python train.py --head_dim=64 --rope_fraction=0.25 --qk_norm=true --attn_scale=0.125 --bias="none" --init_std_down=0.0078 --optimizer="muon_variant" --lr=0.0121 --lr_mult_down=0.7 --beta1=0.9 --schedule="wsd" --train_tokens=872500000 --steps=6657
Each number is 500 + 40 x the weight over the matrix's rms, rounded and kept within 0 to 999. Layers, rows and columns count from 0. Numbers have three digits each.

# down: layer 2 MLP down (transposed), 1344x512, rms 0.0496, rows 1089-1155, columns 384-447
# gate: layer 2 MLP gate, 1344x512, rms 0.121, rows 1090-1156, columns 384-447
# up: layer 2 MLP up, 1344x512, rms 0.125, rows 1090-1155, columns 384-447
down1089:493555512537469457495453542474536500511519470528468436446431536516467440451509468405476507492473483487561535551565479533499451493583476504481468420507487451471472434547453537463505457576482519
gate1090:492532487539535510472472467482506511525503546507418508484472419504488426514514464464515521563464496500525571480495531504542427466422494470563556465499423481449534507523505586561514559459491489
up1090:521548411451448485463458380514446539550518414488490546488550425540527482437494498507474482465527446572469500421505522465495463454497531466488501496528547472517555578522520458517561524440510597
down1090:479492508479478487547497504572473542493462594523524494502516480525547494485472475525495502471447527550410510458538485494508519517510578493411480537466543477540465524494509481465456582439457485
gate1091:486487522461500438561528488544459504488411520430481421503480487517557474526526537495532462458592501456482518518562510523566503545491553517552508506518536498541453438497545533487527508470411527
up1091:497456533460493497490532541597500483561396544507498437468493533434469551524519471538538474444432469473513452477537507511476546447435513524515486523569485461498529399494484538510452493496484529
down1091:465528447511464503545528515519490516523492576514503548499475550475499531485507556577481543456506477427483497535581558497532511519479473469523531497538541469560529427529509534515498498493433436
gate1092:556505460519459550471477508520486502504538550478552505564532527467481466468511495496439514521468474466456484463507553502487415515505489503470574554451547458449501574475491510527532490411502482
up1092:570492544490485484530446513472486545536476500490527533543511520506486452514442506526474471462480542538489451447528531435450532558519502503492578466473536460476580552496491483493526476466482493
down1092:533514468524549469439553439525495527562393512487557540446459450499482544552469469450472542467458497479491496441479490531508458523475516485517445475458458444570461396462504463518474493533475482
gate1093:514403561509412448486503518504531438501519446483450437473494475493535503502514492514440439530481470493521492412573563514542464444506462554582540495502457433480499487486527437561502546416512487
up1093:512581531469475463535503542470474426507488511531517590548491522525495526498494546520463510493506511459527505552512532526478597466454521482543483429536500475481535468507561410517448553458464411
down1093:506495521499456459428534478455455520498438497443547573519528524529497544489507522556443476474553521522537488600500520533461500403507468499483504461522490473497502458451494451455500433571475493
gate1094:490526500488465524577470517473580442536521549512489457530527504545518478450537496487454510564502491504512528541469503475527549552500459540518519456446513528501345531473562419437588455510570549
up1094:437494501485533469432443567555478508455460498544496537526501515573415506445491465483492503470448529429524534520548510489477509536540472476473487461518464451483454440548446550522400492511499436
down1094:510495534493503552474532451505443627433455536454530601530515501545506506509447541531489532438481487533540525524455492534497373557519526468531462568581450424543479484543512603486418517478435473
gate1095:535507479562564518453458486442519481543469483533490503431582532506533472527476533430515546459533407442466537475494530448481490441469428463475528517449449464502479479447493571556503547515458475
up1095:493467452514490487497493597511475506498467500500546518470460483549507509557468454449493550517501458456558485446547493530494524435466468487413573450477471487455532497518400590498449496561471472
down1095:514474498373474510529502511521525515482528447493459521503461479516506481470510516485511485499483507415533479568492484383501491556523482458542518489561455542480502515583467523523435494480566472
gate1096:414487494478543546488430555416527523518484495453465460545469592390496470514498468521576485533507484473525452536532512561452548468545529496526518565465527551503490515533483512501612521449489488
up1096:461473462459562500544507503496537511440573431511509521450515483458470437559568558465525596449494426526444528465512480514512475565504436462495489480437515562480465481586555531513508477490467528
down1096:490524471463472499552579441496508451516524482551513485520500518544485490512543497471474551568541521483547507558540528557465524471554498549584573505592552542552508434510550523440491481508495501
gate1097:514494493478409528477497413583511572526432487537472459431477511483481527451562570440504496468554562559513425523446537567535484416457566482476486555528574562541452456581557540477500493492532501
up1097:516529551505505525496502502527493465558511500488455470445495530539474419541542469476477489491496506535485467449453505532532482595504533475523560435476537487569527545521525397568488501498528485
down1097:533508552484453478508470524530525566495448595571488422461509491458444514543564533476399465429459475479477461522506490546435520511526511458510521513507502486557518498539526515542519500480490529
gate1098:547451485497528497493526519439509512450521465456522555483481487497519525585440582531481484508509510444525487521436527471468448548457488506513539394438516468440555471451483441446455549557487495
up1098:562426510593483505481499547470473383518509524490594504491566542491506559512499541548483510483496511518462529471549505514536454518498510526534499509456561486443473453508456529510508481501496466
down1098:512523554450542556461495527509528423455506486503497527511528444495477500444525504542499527576503528502483482496460458586477453511554542592452419477516489500435509558556527452404531425551563524
gate1099:481514524494486543474517555445518561492564537527531477536518483474521483464503597515556478504505483479499538535494513484475503587498591496482513535508488533543497481497469504618476443481514549
up1099:505569478484533457511476543485445514487427513480464480498454428474492552490542491533460472535482452466475526454517532507505503513471473430527516510567525566436482487534450464534424451506485516
down1099:486491503555469527495505415562504505523518486497570421503495508482468470518422534538469503458451509468561538524422515547444446497541492513505465499559538486568446463472494497541498468565559582
gate1100:486524456530449586532522501514531482509488482483532540493472524525492531472534525509434559515516511541516562546462497571538520539489483503515501514419463483580494464521515591467482499424537547
up1100:475546489488470523420434486505472493525538495495557452466550530485604478565467440501548501520476433492463519487460533522495468508523442521476539483512559509521484482412454508505537473526500520
down1100:492502527572533529532506444489504464473425507490523505515487488539585480488530566539448514456494485525489543505485490490510470502511472428528540410528508495453472476456562459514449546470447484
gate1101:500465439602529471438526458531499482488487496538519435471497470511504527506511546485543526482435466529580510482531520494450522524470505534450476522503501485450547489471485515509551500497433536
up1101:429483484574537513551524421432461473578469473443456460601494516467521451526508467623491536447524569420464474503484488506474472561493491472543526472461526478516471485493507559493538491439463514
down1101:520490597504492601511421431468481518517474476571486510473444473471504490459481507581479558462460477441468555530482459488460480518572465475517467443492495492463453506507510535490476547467472535
gate1102:428504481440461554480540532505492551521539538454583412525495526439471512486458493506473515480514539497478445485502414498465551470470510501481535555460478455416493481468460541412453530522504518
up1102:541502461595490491540526477518475497524536455563401548522426485451496502525440574484530416559557484525520479453514519472561520542507520564523498404511442543580468486446488469516517477523487408
down1102:493510516417468552467523546427445479489537565482527530496515512456479540502484501575531486486528477420472553561415484597500524524489561473576473538439505479477594461541546531502453513474491452
gate1103:482466492520581503452553486460569474460456546477476479504471535477463518463453477481511478514517520456508549536485481465552537536531488486550440481487505475458500497512456444543425449489496482
up1103:485506466513507486527509519564510478480477475496452472537506520468524575448485459488544452490500482472465446473523521454562482562537498509558466471523454497455467474548415517446483487558478469
down1103:517488516489572547548498481518504458482500467552421492449561480455531528440516489535529540460551554545483464467501497456515456566481464493533392499518490496480469501544508427476516476510493420
gate1104:396514615522473494551486548510475588491447502551530459462514493471509520490530476495453426576515460543550477465464468539553506550496547490527528589483540501442483443492508494541560485522485539
up1104:508495489530542493514479521497546469539554510533518514459489472489460503514520493404485505499434540475533516535516482501541502478505470504505471553491463434430487467548510485496518514443566498
down1104:540473521467494491456499452469523513528521504443511486440509416514517542534490499475501540511559539425543580487485468496505566523500468500450557490589467494408452518593406559412536513506489435
gate1105:511493555467486480480523502435555483491582469446451486561447508508534437595459509540430512470581506504531539426463513424547431429574511539490521556537535518480530570519501490508494455505460480
up1105:491510520514543551476503505457472553525498518503459512491539515442571557414485467447408485483540545409480557428625508478452507512460480465501443480535526425549516529422450506537496522476502520
down1105:459525539504519505503568498496478503472524527574465475498532453456482582496479417488522538479487490509400465564479511491424461487495506551575434463484472560528498533506495551484499569409547494
gate1106:457550454527524506496490453493503466488445425460494504480534519516527441508526532505517480469515524532499541482523511451483456447401501496491533463482468473474556498489499513511485562524482454
up1106:546452575484428487561421480492448483508540530563546512516481530504476474504507517566541518507530482459540431580450483541459456555471507518438513471552479469535451470511550548518520432528532416
down1106:495521546507473524565490470442450560510475488515500490476516510491467523530486429488521534498557510510484553523484475499467497552495527473455487535488476501526504488493510617522519503497483469
gate1107:558502476514522493503475461476526440536486472384416491528479471531540534543483488494486536493548444560535515438529526487497429522431480540488543491547505445474494490533467484530480569404490532
up1107:501482475516476539490554477499570480520492513465495436538490553430449558520517519505507507429503498438462544484512524465467505529463495489467454457527521453433536445515508499507473444468445467
down1107:443519466532467481540530502422524530453454508456481494523484436450443475516572590529445537557497510496436549472463498504490491507524489510476547507479460512482509457505463533522508508446500543
gate1108:543509552509461502512495501449464501440502549505510521445514469480550432520552480477539583524568489517437516433520551503509555480483469460500464465524546497475436521528487642498481532488506561
up1108:510467435485532529447483567544461495524496463486504518475518532540468565506481529428458516504504511502541472454540463533449435496490446510556587500493508521595504584438530494497523476529489493
down1108:435552480434477490461520561517454522536435485468536459536450457520514423530446472411518483452487482607478467464494525482520534537456462481462400509485487528489513489518495456555488531533563470
gate1109:563495520501533438544523548529544463475483432489482549537509556504462530528503468501528543580510488465478536458506463423519476471446571455572531533473469535531541475514441434512521476479503459
up1109:519478491560456512515514509529462497471508548556516543526541524503494559385496492462454503477492453497548468515542469463498514542514513493522467552519506529488505504498559515461493494434451460
down1109:441528525507417482498448456542434524532525482524533456515502525473503490541444497524496443542541468574540535486552584560502594496519441519485446429502483487519473488456525555428533490498534557
gate1110:534526535563468495503491438429460483478531538482507480521477502458534531468567458535462426461499443471537430555469447532554477575518486575491464465568534450506449469535438500519417509429481477
up1110:508523509488504529470486490529493452466526523468519506506548535523490557519482461535483526520508505467465477450475493533429435395515494519498472459557528591454558490501451489487602493491504518
down1110:531459443486437550515429586530608535476449399483622503467494504430488463491510480468528516515484489468519513390551489458465503503489526485603555378515501540573520543495550481491591538483520516
gate1111:531457519459574555491587488488517488574537487481493556486556414449499479463489449451461467437535465533522518486548516513506498477458516534518537524499487422526548437557484496561539579495527512
up1111:485449570505532493465472470456516528496476479530484480528499476435528508554475541531556514497485441485573524466483482548493482488468488467466541570541518595457413455539479493491527545466545551
down1111:538475538536547569464567422557506468582532530461538498486555418453540494453509512556561517494454514550569472451530527528527545501510525528467553432585481458549485433544478486582494516522551508
gate1112:527597492553474493465448527492470535487501502528523508478409547585573513471476506487523462492525487474537497538506560542446487457570527510526480494470452528596475457522502527473486486560471517
up1112:533489422556508486498443486503462469435508533510576465511481502565523495539496573564507515527469420540532556531489510519498554511483481507516507445534490474527387494511529482532496451545429474
down1112:553530530567504521420446491566466538471455504579512490540473497533473530444484524462521525526494457499545498547518503469544481533484454495519482545477569458480478562545537523564504505559504515
gate1113:441512481510443518412542514505498510566509528530488445476515534508458524518440522475518492505534453442484537411534569478480452557571490505477449412656484505491491482436490464541538527395479560
up1113:550456469480483474440471506444550481487453471559528533501460517441501443481533458471555506572451467563559574428591512521506479505512547524480403497530413577496496479548472478503587510524529509
down1113:513546463549484507457485517457480534405577498556518456462490571475543503469472411474539494463453497492525455579546447475536522532515503445494546500506486540524443481474441451497490525515455521
gate1114:524506497475437473522502579512493466549451497502499458515488470513469498520518482534457479439510573434460529496407452461459520591517572518535510576476550487510510497531524520477542449494440531
up1114:416472552486436452555473510520511468511509490517487476466492528507497518423479526594454505565495489423505451487408488565488494478552460408496485434462516491504487565470485460522464535482478539
down1114:442510504456441423554466480487476487458515519491504497425487582449522516478504534489534550497524463458555487536456488534503473456520481412510510452427495497522576481473472545455452461497560572
gate1115:477474565474519426496526476571543431453438514559556514542582438535459503466471538438502444512502561513516519515507526442511517488537534458447541447496438512429467600522474497557505436608543514
up1115:493545417479515506572494498510565512523564523486528515525457566531480534499488478416483484415553494419445477525512591558455499416430456381436381487461496434579523510484444508459454613430509465
down1115:468558496507444454558557491523505647418489501552489461432561477508488508570519528489537493451549570508524465538493507534413479496546490507502462535440556461602453517441547514496470466463521576
gate1116:504515482578468504473497472477540493466528542508421483516530490512532558441506598470454530488532429509540537541488471537458472599478493465509563406540485525438502540519521507509572449501474477
up1116:551465480381546525481570520527490544517422473546526497543428513510483517475487505467494532537479539498521482542547487466572483417534513551519465592632514481455542497526513430446460544537534420
down1116:438522478464514511502556608492496506418565517509493428474443492494506495525499497493496417511503533515592461506525485497516510483439533548539493543518413523453428488551456559490448561536517443
gate1117:484451478551517593439521560521425566474424508536499518492524525513503491515468523473431469511526487470437413463494454446463527441402462492436509491557534496530488471483507551477543576478430522
up1117:468515554510487524560500420528573502482444498405562482496458548535497560546489414497476503496464460503526515471488538552584467458500490486522491509461493472543558522481585450564522551513523519
down1117:441592522465533486473490418476515466441494511438549480483483497541444488476517419458478515477511490476482493506449529563574544520461544481540506495487456491567535535474448469475536503532453468
gate1118:486449462457583491457538534510495478548504446492516491465464513486538434543568546541492483514537541475463440516461467481529497516425415452543517484471509539532472486527503499489544452454577465
up1118:550453564514475535535562502533494455505543509492497487522462480434464514492457556501548527499507585496485503499512563462518481508454486482589530476525507424520561469481478517615438444522585495
down1118:559452545504536459505532541570559444551473452474573558667462532434559532550509467490485415490513522468528420448466470526578484459567479550508524504450493523512538491505475468545539490543492494
gate1119:520466557438526541494564478445534513462485497543490525475522505530540495490467485453493508466526487489513575527537564455457446508519475528501507481496502525503437478481511510422441501486444511
up1119:516535550448472524500496551539426492601445495491519515500440527503495531503474475542492454487509506483430539495559435566524525438531493517480527444512515485495458515476546486572486515464503502
down1119:492528502523555503519484469399477493473560478472499474528462528498543478510573479500443498504488509526496498539463554521484414465488517537518540520492530553479505378463518506508464476532501536
gate1120:466435511485556483513542501395513495509532478510496487512545483517400488511536561549540523448508440555499509549473568466483472543507556466441455498547487439465499508527494441500456506459547548
up1120:547487502518518499528557489464470508472438500538529558489482525503452470532476542522538449459512506502558507548530515479501474469464565509456467556542427464510482495521481505513492478509537570
down1120:501501570486573567488473464499508450491562478462567484529576466551475495486505477487473567490449495537454513572509481557506513422400555467474456536505522484493441523507481433502455460519505518
gate1121:512477523510506520520551551483493579504494489465531431466487487526469416559540454506492455515527471489524507505468470514521472482500485516518480506531450462547488550482501527556494528508548510
up1121:554513523527481494484507515451522435491567518447529501528452463541535404522454552496486535559505425557487554402546524496518483459506459475505549501459456497462474503494510438507466546469520503
down1121:536560527496509534439543491482509531518506478435502485547514469530524476513459554501457530543493489478517476466473545486515510503521431507543579488439512460470453509555505497550447503443505505
gate1122:475474518491492446494543512442540573540555522552458521480466537557558477496559511492518503507525475519530461542532516502490496515471470497534422574429549475494436461567455535492554484488496539
up1122:519485447559512467454460454440499552525467433460470492519460435529416521553521510527575498451518444493536572527428464529585504505509506501518529467497482494505475507517498472501553449560547571
down1122:533513503500519568549500566491458508464515490498451512517388561475487543411483517485458524554482478534581510510518516445489529475476492545567513594479463534536487495490534511544492471572492513
gate1123:528438578482557490473504462440534506483491501551451457456522465480484514510529493492498499502484508462483474527499528419508477498506490478515477419520506445470542424551466490523573510459451468
up1123:461501502550514434507532527450514485484494511522490518456497442516487500518499516530484515565535494492426590557498576487495519476446438456527530469498514542488510499494533442505556521500427504
down1123:548498476557506460516498523510506477508438536577465465464508491489546442472550575468482512449407542523524445555479500536521516529506453450475519523499476477410517467495521457492530516478494553
gate1124:520516516477601485448553527415538496472477391456524538490477528508475433475473474483513522445489500523471431471506450461530487428431568488429560489461481511483438453443465590524470435548481461
up1124:477553501517468502545480513524507457457485528494458469487525450515477524551491487541459513494442566471480573504515506496557535486562469450379524441494464504456397529550547532484569511534414419
down1124:538499506514518489459593475504469484567498518472566499443527505492478483422532490466562504496485504486475451561479518492492521525449534471572561550552484506468453494531474434458523488622478450
gate1125:582487493474506480446532537451507487575544469453483539474508467461489451574529513482525522471498523516506498496472544500540476463481466487528537468502486451495527501502512534521502519489576541
up1125:540482502471498480456498525455527523503539473475486476562487516499597433512488477448512491560486468497443540586542504461486479550487531584471495509429506424473507528524564522541467491438527495
down1125:506502449509530434510489545511492506489494455489502463509518469431542486478499508471453443546474520527421510540474527491491557490540503506526502498486451509573519503533478464571501487492483533
gate1126:453521429475534530520527601458512463505498576494461474507557513427529468511522515482521466554432535524582593484494522483514475521510485417559480576508533483495561573489515538544471515456486576
up1126:482533529535501504552525510514505413471439427561499480441524562446466497566532441531486562475582478524483549470533486547462480495543489552482454478588482517542568452439511469558497452501484450
down1126:479526448484546489528474461510541479524479495497489546465473485486546533568573472455462551483513472520477485480553503499448539478504545564485483434561520505496450486416527498542453470483536499
gate1127:440483472531540494495554533490500524497499463548485511503448508513533471491486493464490476480528449429550570394531483509514546490476457497415528537453544530476474504495530527480508432475456461
up1127:566445510494514518449498489561534464567478475529580520507466462455471427572555493488437485526500507453510530515484536526489483470547470539553583487451477593511480547502518494464552517487472461
down1127:496447442499433514422508515521552514497500421543526515483489492437497461478505489486520469565487464491468528537526508576507483394540512507501573489468530570469533513504516452509549513492482516
gate1128:537528457515505431510459500493447482517480531477467549476552481487510464430570493496527448505453527470457467472472496423472509491478478495521514531475504495465477518534500445574486490549480473
up1128:464481485493544469451510500580492428520563557493462482528501496429482510489504445557531532504501465534585469485481556541437574440553452505599513581474499507551511582558511459510496503500482469
down1128:474542475447470599460504481444493506503497546479515487526457491520455547512578507546449509492534550503472508387553476565518527496449522561504464503463486550556527540490519497507506494401500541
gate1129:474412508545534496496534481564546453452546539417460437559455481547436453413463466556509476545453503489389425518518455478485514509454521456498520445452507500493533460528586527478569459473539521
up1129:500474587485489574558503504429515519464492549524504560577453554519447465484560462494429495475453403489479480465440574530527478522509537568488534532544524514448506493509411454562370482457453539
down1129:463501492464553489442551536600485606478508459560470507496519466472578558464480549421505477455513498510515439480609524525558508516529460490502474480442504481515504545471459530427516513491515534
gate1130:464483497435468528464450525503500583523499463498449542541466546453578523551522472504513553473539538467440425469444494464523484481487566459514471597503513509554507479515500521526438485495552482
up1130:525486552531509540444453572508577528464555526613506545455479463480582454560452455457521462585509524461578567414564524461511498478522474561416475444519561523495441533517451431488523551457533445
down1130:432481437540472549461513518433451558411510521560518515504498557492480502493526552550473478467460547525508447484427464508457439491428502548494544526472524485571485529521544404445498459468505574
gate1131:572523469447507490526582507463485518484545522447506493423531432529415516503475562490541516489541447573475483553485532533481416582526433532470503513560457440501529492498516535477417531431521535
up1131:505554424458516485489543491455522529478496527499533526547446465439489478453503469476485420496574460502530460459571575491511466547567535463413473491449482572452566464558550511493445549476558517
down1131:501507557539467529490444519499465537429494517431508536516489488494531489533499458567473486513441482460506575481502515383433513458509525507564459520506534513467523449569519523491517527515473497
gate1132:528566484502536445487509472504439529524566539487452518433530467473507400495518494449556497490558518466482472479555525471482468499467492476531435448583587492433446482442543485571464441494491535
up1132:510476451504578419441542480459468473497485459519519423550517491577432503545402576607490457537436606502549481504491504490478545527496476524522568514465483494500480504484547504556538471482523420
down1132:503490453512462424545521553479517518509488490533485505572424492442505538420498550535457528447474523458475524467457452531492501477508557524468465445513489490509523510495525484481502522483474462
gate1133:567476454455522514580515511586515507498516540525464485489490557477494462467461508446484534503471476520568475535534472507532515444560497486526483433573407474524483465565534503452503487487519490
up1133:497510531524418517505504489493464444512493423511524502492553498511420523550447432422500537507433549463488500534554486474540455513526482529521447498530466450520475524514460560473506426514479505
down1133:493533452440490523550518471495459507575486513483598471520456531539475457502474452451514512564527549493471486522499470409558461456527531490543532451512477436466532524449540471446518432476498458
gate1134:507457445528442498491454499436481499477510476425506482508532520559522522509429600507484485485528496539523542509475530482507553498511533425513482530482503479489454474569489503555552471501472425
up1134:536492434486488459527455431451500511484442485447484441489477487491462490449595563610493535506532471444618497537489525440463497479527508481469469510517607496471443486496477485454539490555505485
down1134:539545478479506531510480501526519516497502445501494500501451555478477539485551458519527495484496488511506498534433438521506439503462496589497543470493478526461534542437500537477486526452558552
gate1135:458467493506480549545472511479468458542475514529441458523481463473520556496546513551522501481512536513553580524484504507489506541547511555487550521459447451478492503489560516531529443481488532
up1135:478510465477500487514492476449491482491446527513493478495537557517533459442494523504528462528489513555499564479504514524513447481506525494506520523509448509543443509509602489486445435512447452
down1135:520564543516434476514514528480424551486488468584555499523525470441551484503577537502511485488588454484557475503498568494536472479458510550444555570504471472532556458449380507467555436505525501
gate1136:467444548454455478520546497516518502491471510532501468445410460489390488525488501518484493488437479507538524553519568529417493529488492492519463514536560456523497521541439550513427398448480583
up1136:456526532495541470462497538507568517535466543560587527510495433465476472552528447446465481493482476467517512521487526427508571516491543493476498520515500533462492579467519502483537464533480451
down1136:454540577535515440443483512535561439522538519444537511546549521540481477500519492526477458506556482496529520544458554507395476539499502555519430560470433562495566477450437512501556568497475557
gate1137:483495521485555557499542446558424458563519552521510462460507507481476446459489425433444402583478454502450520519467544452516444458478497561490490475512490522433451506530562467485519526531461496
up1137:521543474480518414455513477462561517456512507487488529564474456513441530518448480526476510465586519496556429473474514451533427542494439517485522450489483474483496482441562533545485541518448429
down1137:476516481470454424468478497448523514470457511482500529507528493529498534499542460515543496474562494481502468495537531393487458531485491546525520499446476538454454440493513479542439489534492469
gate1138:542555544513493509582500491492508475495513508521530480554470515450517462521483495486433445523504562577572495500409489470480561473531489575492467526513456534498491484482525514465470457478493435
up1138:495480441438496413465521439537461569464557517563471521498529512537477531491513504483484510494454500469516509464577545500535362515508472459536454543465526508560535504589538479514504548477456533
down1138:522548469464508547481590504503483519515485506543465489532546445445492513547501464474501451524451515506518520452548542472458444532506482464452510525519473505492477577512427507543488516422487549
gate1139:478476459480458484446538512483403525520548522508514474458483422533521489522489493503543484496535491508515489547433524535469476474497509538500451499471556462516496465459435500519483553509502502
up1139:539466466487520509525535492551485505531507466556533473461461506525465502495493527524556487552526480527456556468480528564508506508522505529503540532516503482482461486477533500487436512457415530
down1139:504461464459459435488527504550468527527509527512547454477507511531483512544435501458456542490453460503507468520521473578512531469535493581479494539458580462463528492488460488478474546467561461
gate1140:489501492484539532420527498443493586458471545473473455448463574481512539542459471505504492534571500468409499527523525444532498506448521533474530504525451497543482419475471459454570477447527567
up1140:498457571481582488479484563428491546426485493509512469442534512460528528508469505515474435516488485444494473488468485503482518524490546444426528531447518534456491502440433473447567518512538485
down1140:535441516524578462517513480448509457464488502559462496478501557508525493448429543532443447494452540496526492493563513464431540419534479432507573454525522516450450513499482432481531448514520531
gate1141:537433480562506536491560494478509445419525478517581418533476560490471422426463571523525486488457525455505487504475493475438558484523462533481422469519507502536499478533453508503512446508532477
up1141:514469506479456510556488565563471500487510501483478524451479464528501423551457533526462526505521483416497479541497481525471460498529494505529496490496487462539569431563498516523448474506483518
down1141:568490434492472517538500585535534425506514486532473481453503460483504416470497545518427570557495523484472484531533486542489549629484447474517466484552503586516587521496544406538569525536518546
gate1142:478450538446414493507415519500453495495466521543438540446545523526512506490523543565526425481493506495470461502449516539540482474513440438528568470499484549601463500447463495461522586495410515
up1142:596498528548569549449492470468502476576523516499566429597437499541528457485459495525492520520597508474521480496514412500543458532543516543478501538442486520478474508487505521551454447534543535
down1142:457417502473508479499556475494483520461547504480544455534509480461457524469560468517451496502534511576475534478461480553523482471521522422465502525583499489520458517486527486532506531499507513
gate1143:507535483444539498389523421487590490525548463502500497471509480516469471478548516497436420498479451574572477563490485495560525504447386492597535497484510470549519451482512472455476529486497460
up1143:433501475567404462570485484552462578510444554467488540527452557441608498468483564441435499557524482498483556494436537540478517449452554542453431534589465529517488520511455537468496555464471506
down1143:458546431558457471539505530524510454459511562508505489517434444487463458619533503575512488514470536493456498433527454482509448495496585484478463491398501472460467486565556527465510502498542435
gate1144:531467522503501466486526492621467499488511517510503449543494534486535550491460478489526424510434505563477493497486494501523504532502446520479475529521503535530461534489465475473568510500485475
up1144:509565479524494484540502511445508487417531482543547541558488491549494489542587469591533466568492501528516589480455459554550494528541489494482529465436584482526551558526457520542476499516515456
down1144:437522480479561477517490546481512520531503491507484535477438530512405559490521517509522554552480550493498483514490502468493458472515504437523541463452579465488468537535541496519498525479621513
gate1145:491538435504392443520479511499450426482561525431422487493478514520499504534458493574621500485565497458546576567568539469507548475478489506495414477475496459529478499569543452573507566543491523
up1145:524551533515571522458486492501569491470481500517500448483493512534494440568509530421468563534528586439423537530479466473506550462574409557556573565486535515485552447520367566464496466527450487
down1145:508532526546469485453477526486421462501554542551530499519482554538593541541494457480508520486517543523481570529496470475475457508511411544520461566396533547509504544486504522509578493458387477
gate1146:540499529435467538466487474482435465524481515476439521525435538511472491540468546507490432560521551524508507516416525431501567528549525447456529566502412505507550503479466543458547509489475508
up1146:435439443504495520464439449553470446552494476420571498502432465492556449501488467514475532486481507508513476538518562546523501427521543501553483492514421524417557481475517515477530540367432492
down1146:417490450557509466518496501532521523428503538492553521507569473566466502551488531507513526410458506482486435513521538506540507514484541517493453503473500569484469523491447458487496543513507540
gate1147:581439547511419511466442456589554478488557490533529552551463513392485534491513551492467478602417495424560549496527488566517395499481538492539461476533536598559485526480442488397566461620533515
up1147:497511566507529545502470492494515469532573475486516474414552464500456463532496463564553459439498498485461500451492529444443411586494563405470460539465433459540531475468486537512463500438520503
down1147:465551470578536510464498541502495469549484475427477534500567484529504492528494538590522498568484531509448510480551482476449544565534415523469476531445518496560504496448520542536418547568434490
gate1148:506515481481536486526505477474499446401492495522506458470523503478518445461490531524423524463563468450541522507553502514464532470463428507451545477487487497496470551561516502489562484443456540
up1148:525429456513522510552520542480513496476531544495490514469461517506491488467544577517478493513534472524466511564419503547476512545509524472535552505456491535490491497545462500501473519471355532
down1148:519534486450530490501519502499537565496454476489521500458499523384531474533465535481426542459429541500461482454521577507462502457560486525521462510473475547518466499510496508536543487531544566
gate1149:482480515495471535406430500516501525547486458452487519459446547503527427450544527410475526536513486516561527561454592522456421498452518470485411494470464496555484574462522485561456457477466525
up1149:538607462550455500498496508539614435495472446422447536550526526497471528495415425516502500488475481532490536499490466459580573528483498493603538441488523516507472435550460546504478517526474536
down1149:445421534433539469485508501436449505497461439461457543499535445535495541541423494483484434521481474564501588571500505516470511493534502510513545517484473547464555540496553477513412505531443476
gate1150:537510511468484518488483483507446458510492529443517517514512496495407487436472440465474505479476507454528522479462441497534486532483543513547524530535538539474540530496503451586564504460539508
up1150:420464522475437452545508489550559528521499496490512514519519483494489492492510533521488466548498556552429469490508580462455472499516435618469485445503505481518484514544547480519468462502450491
down1150:453444581482446467498551521478487513438536494483480448568452590463497532521484517502442487569514515505458495531481532436460443469482479526525503458538503492532483480535514460531498516503450464
gate1151:523515536483588461484539509464481526489517550527476572528542533538432507505532502500494451547467459525529467390528462464440532502508464535478525427507433518463501510573503520433464433471479539
up1151:537513459492535585560463468456527486442477546469634508469529502490526489522488442489499505487544480463493477509522481585532503508455494369494461531500556476521486528526580425511484460505557504
down1151:507527436503488439485573538541448546485418514465438491481551444587439454517470478562508500476522513507487539472502524532472489509539544539493480480497484471533462474547469534527530470505470479
gate1152:559525497465427434594469507458467488444449500473459468510459486474484449491529518505504476537506538531455521522516523521486448526479496498501457549471502508526467505536502501491450552408572463
up1152:470538521511523507448570502500490494513452477507546519473481495484471455491507561462550509547490467462477487472522575521484511496463530464480527543483494489457441522490457580576476531478469493
down1152:475518535483469491484587486555491470500514465550519480507505584491571465497489539488484436540564484467533562460497497530540515543502476513499520617505566505453515546452480552564491562488476416
gate1153:487539486486553471458548380510455519504564471527510500455555506501507523531447543566504452488472535378521487476512525463520572598512519489593519412484501547513501483501486491503480480534456554
up1153:492545553532495477464426455440441519420504501545477520447577527591474482498503536474518573458503575483501528499466531485593526496557478475519527490462560613474483513546556458537509503513523530
down1153:502487517489531460491496581526529497503538516487528532525569566370490496499463525527458531486498459546456500479478461535495439537561483487522524531436493459544502418507464460566578527469519477
gate1154:518491526554455523457476519571501469483451536527506424450451488522603486494434500513478532519460468476572541514555469575430531482485537508471499513458496504479494484471472493483529500509623485
up1154:519506536541495484531457542515474565508510535461559542440563543527540507449485480490484433446482477514456444471483550459531438542530502562443490617539444512540514476504533491504522436503462478
down1154:447473542477435526477495531556557576476492470516501457527513479558459425488496518482528445472499523509438489440416513487544438557495544577479433554496433549538501509479511524417467444465470465
gate1155:489509551529536506496547509456547464548510538477501482462472468499456498462468433491484486462485455499496571543520468459450511439552480463538501443528389465501501534554518482529519520465517487
up1155:493550500464563478499493558533505515483500463522494508578500581542511517461582476496415546548479548475447545501510528488485507470501452495564515483470509471482500539469414453514514527590449537
down1155:499596497477524457505477427535458533519480517466539480495524547482531498488483429451507541504549497543451507561448533562465537463561473499531477522430492468533521447463514539424452483544501569
gate1156:441541549525506475539487503518564516470466511548482505561464502497478491480479545512511528542491532472503512556452456478480540485530487459502559542485508417484459498574516498545487526540481450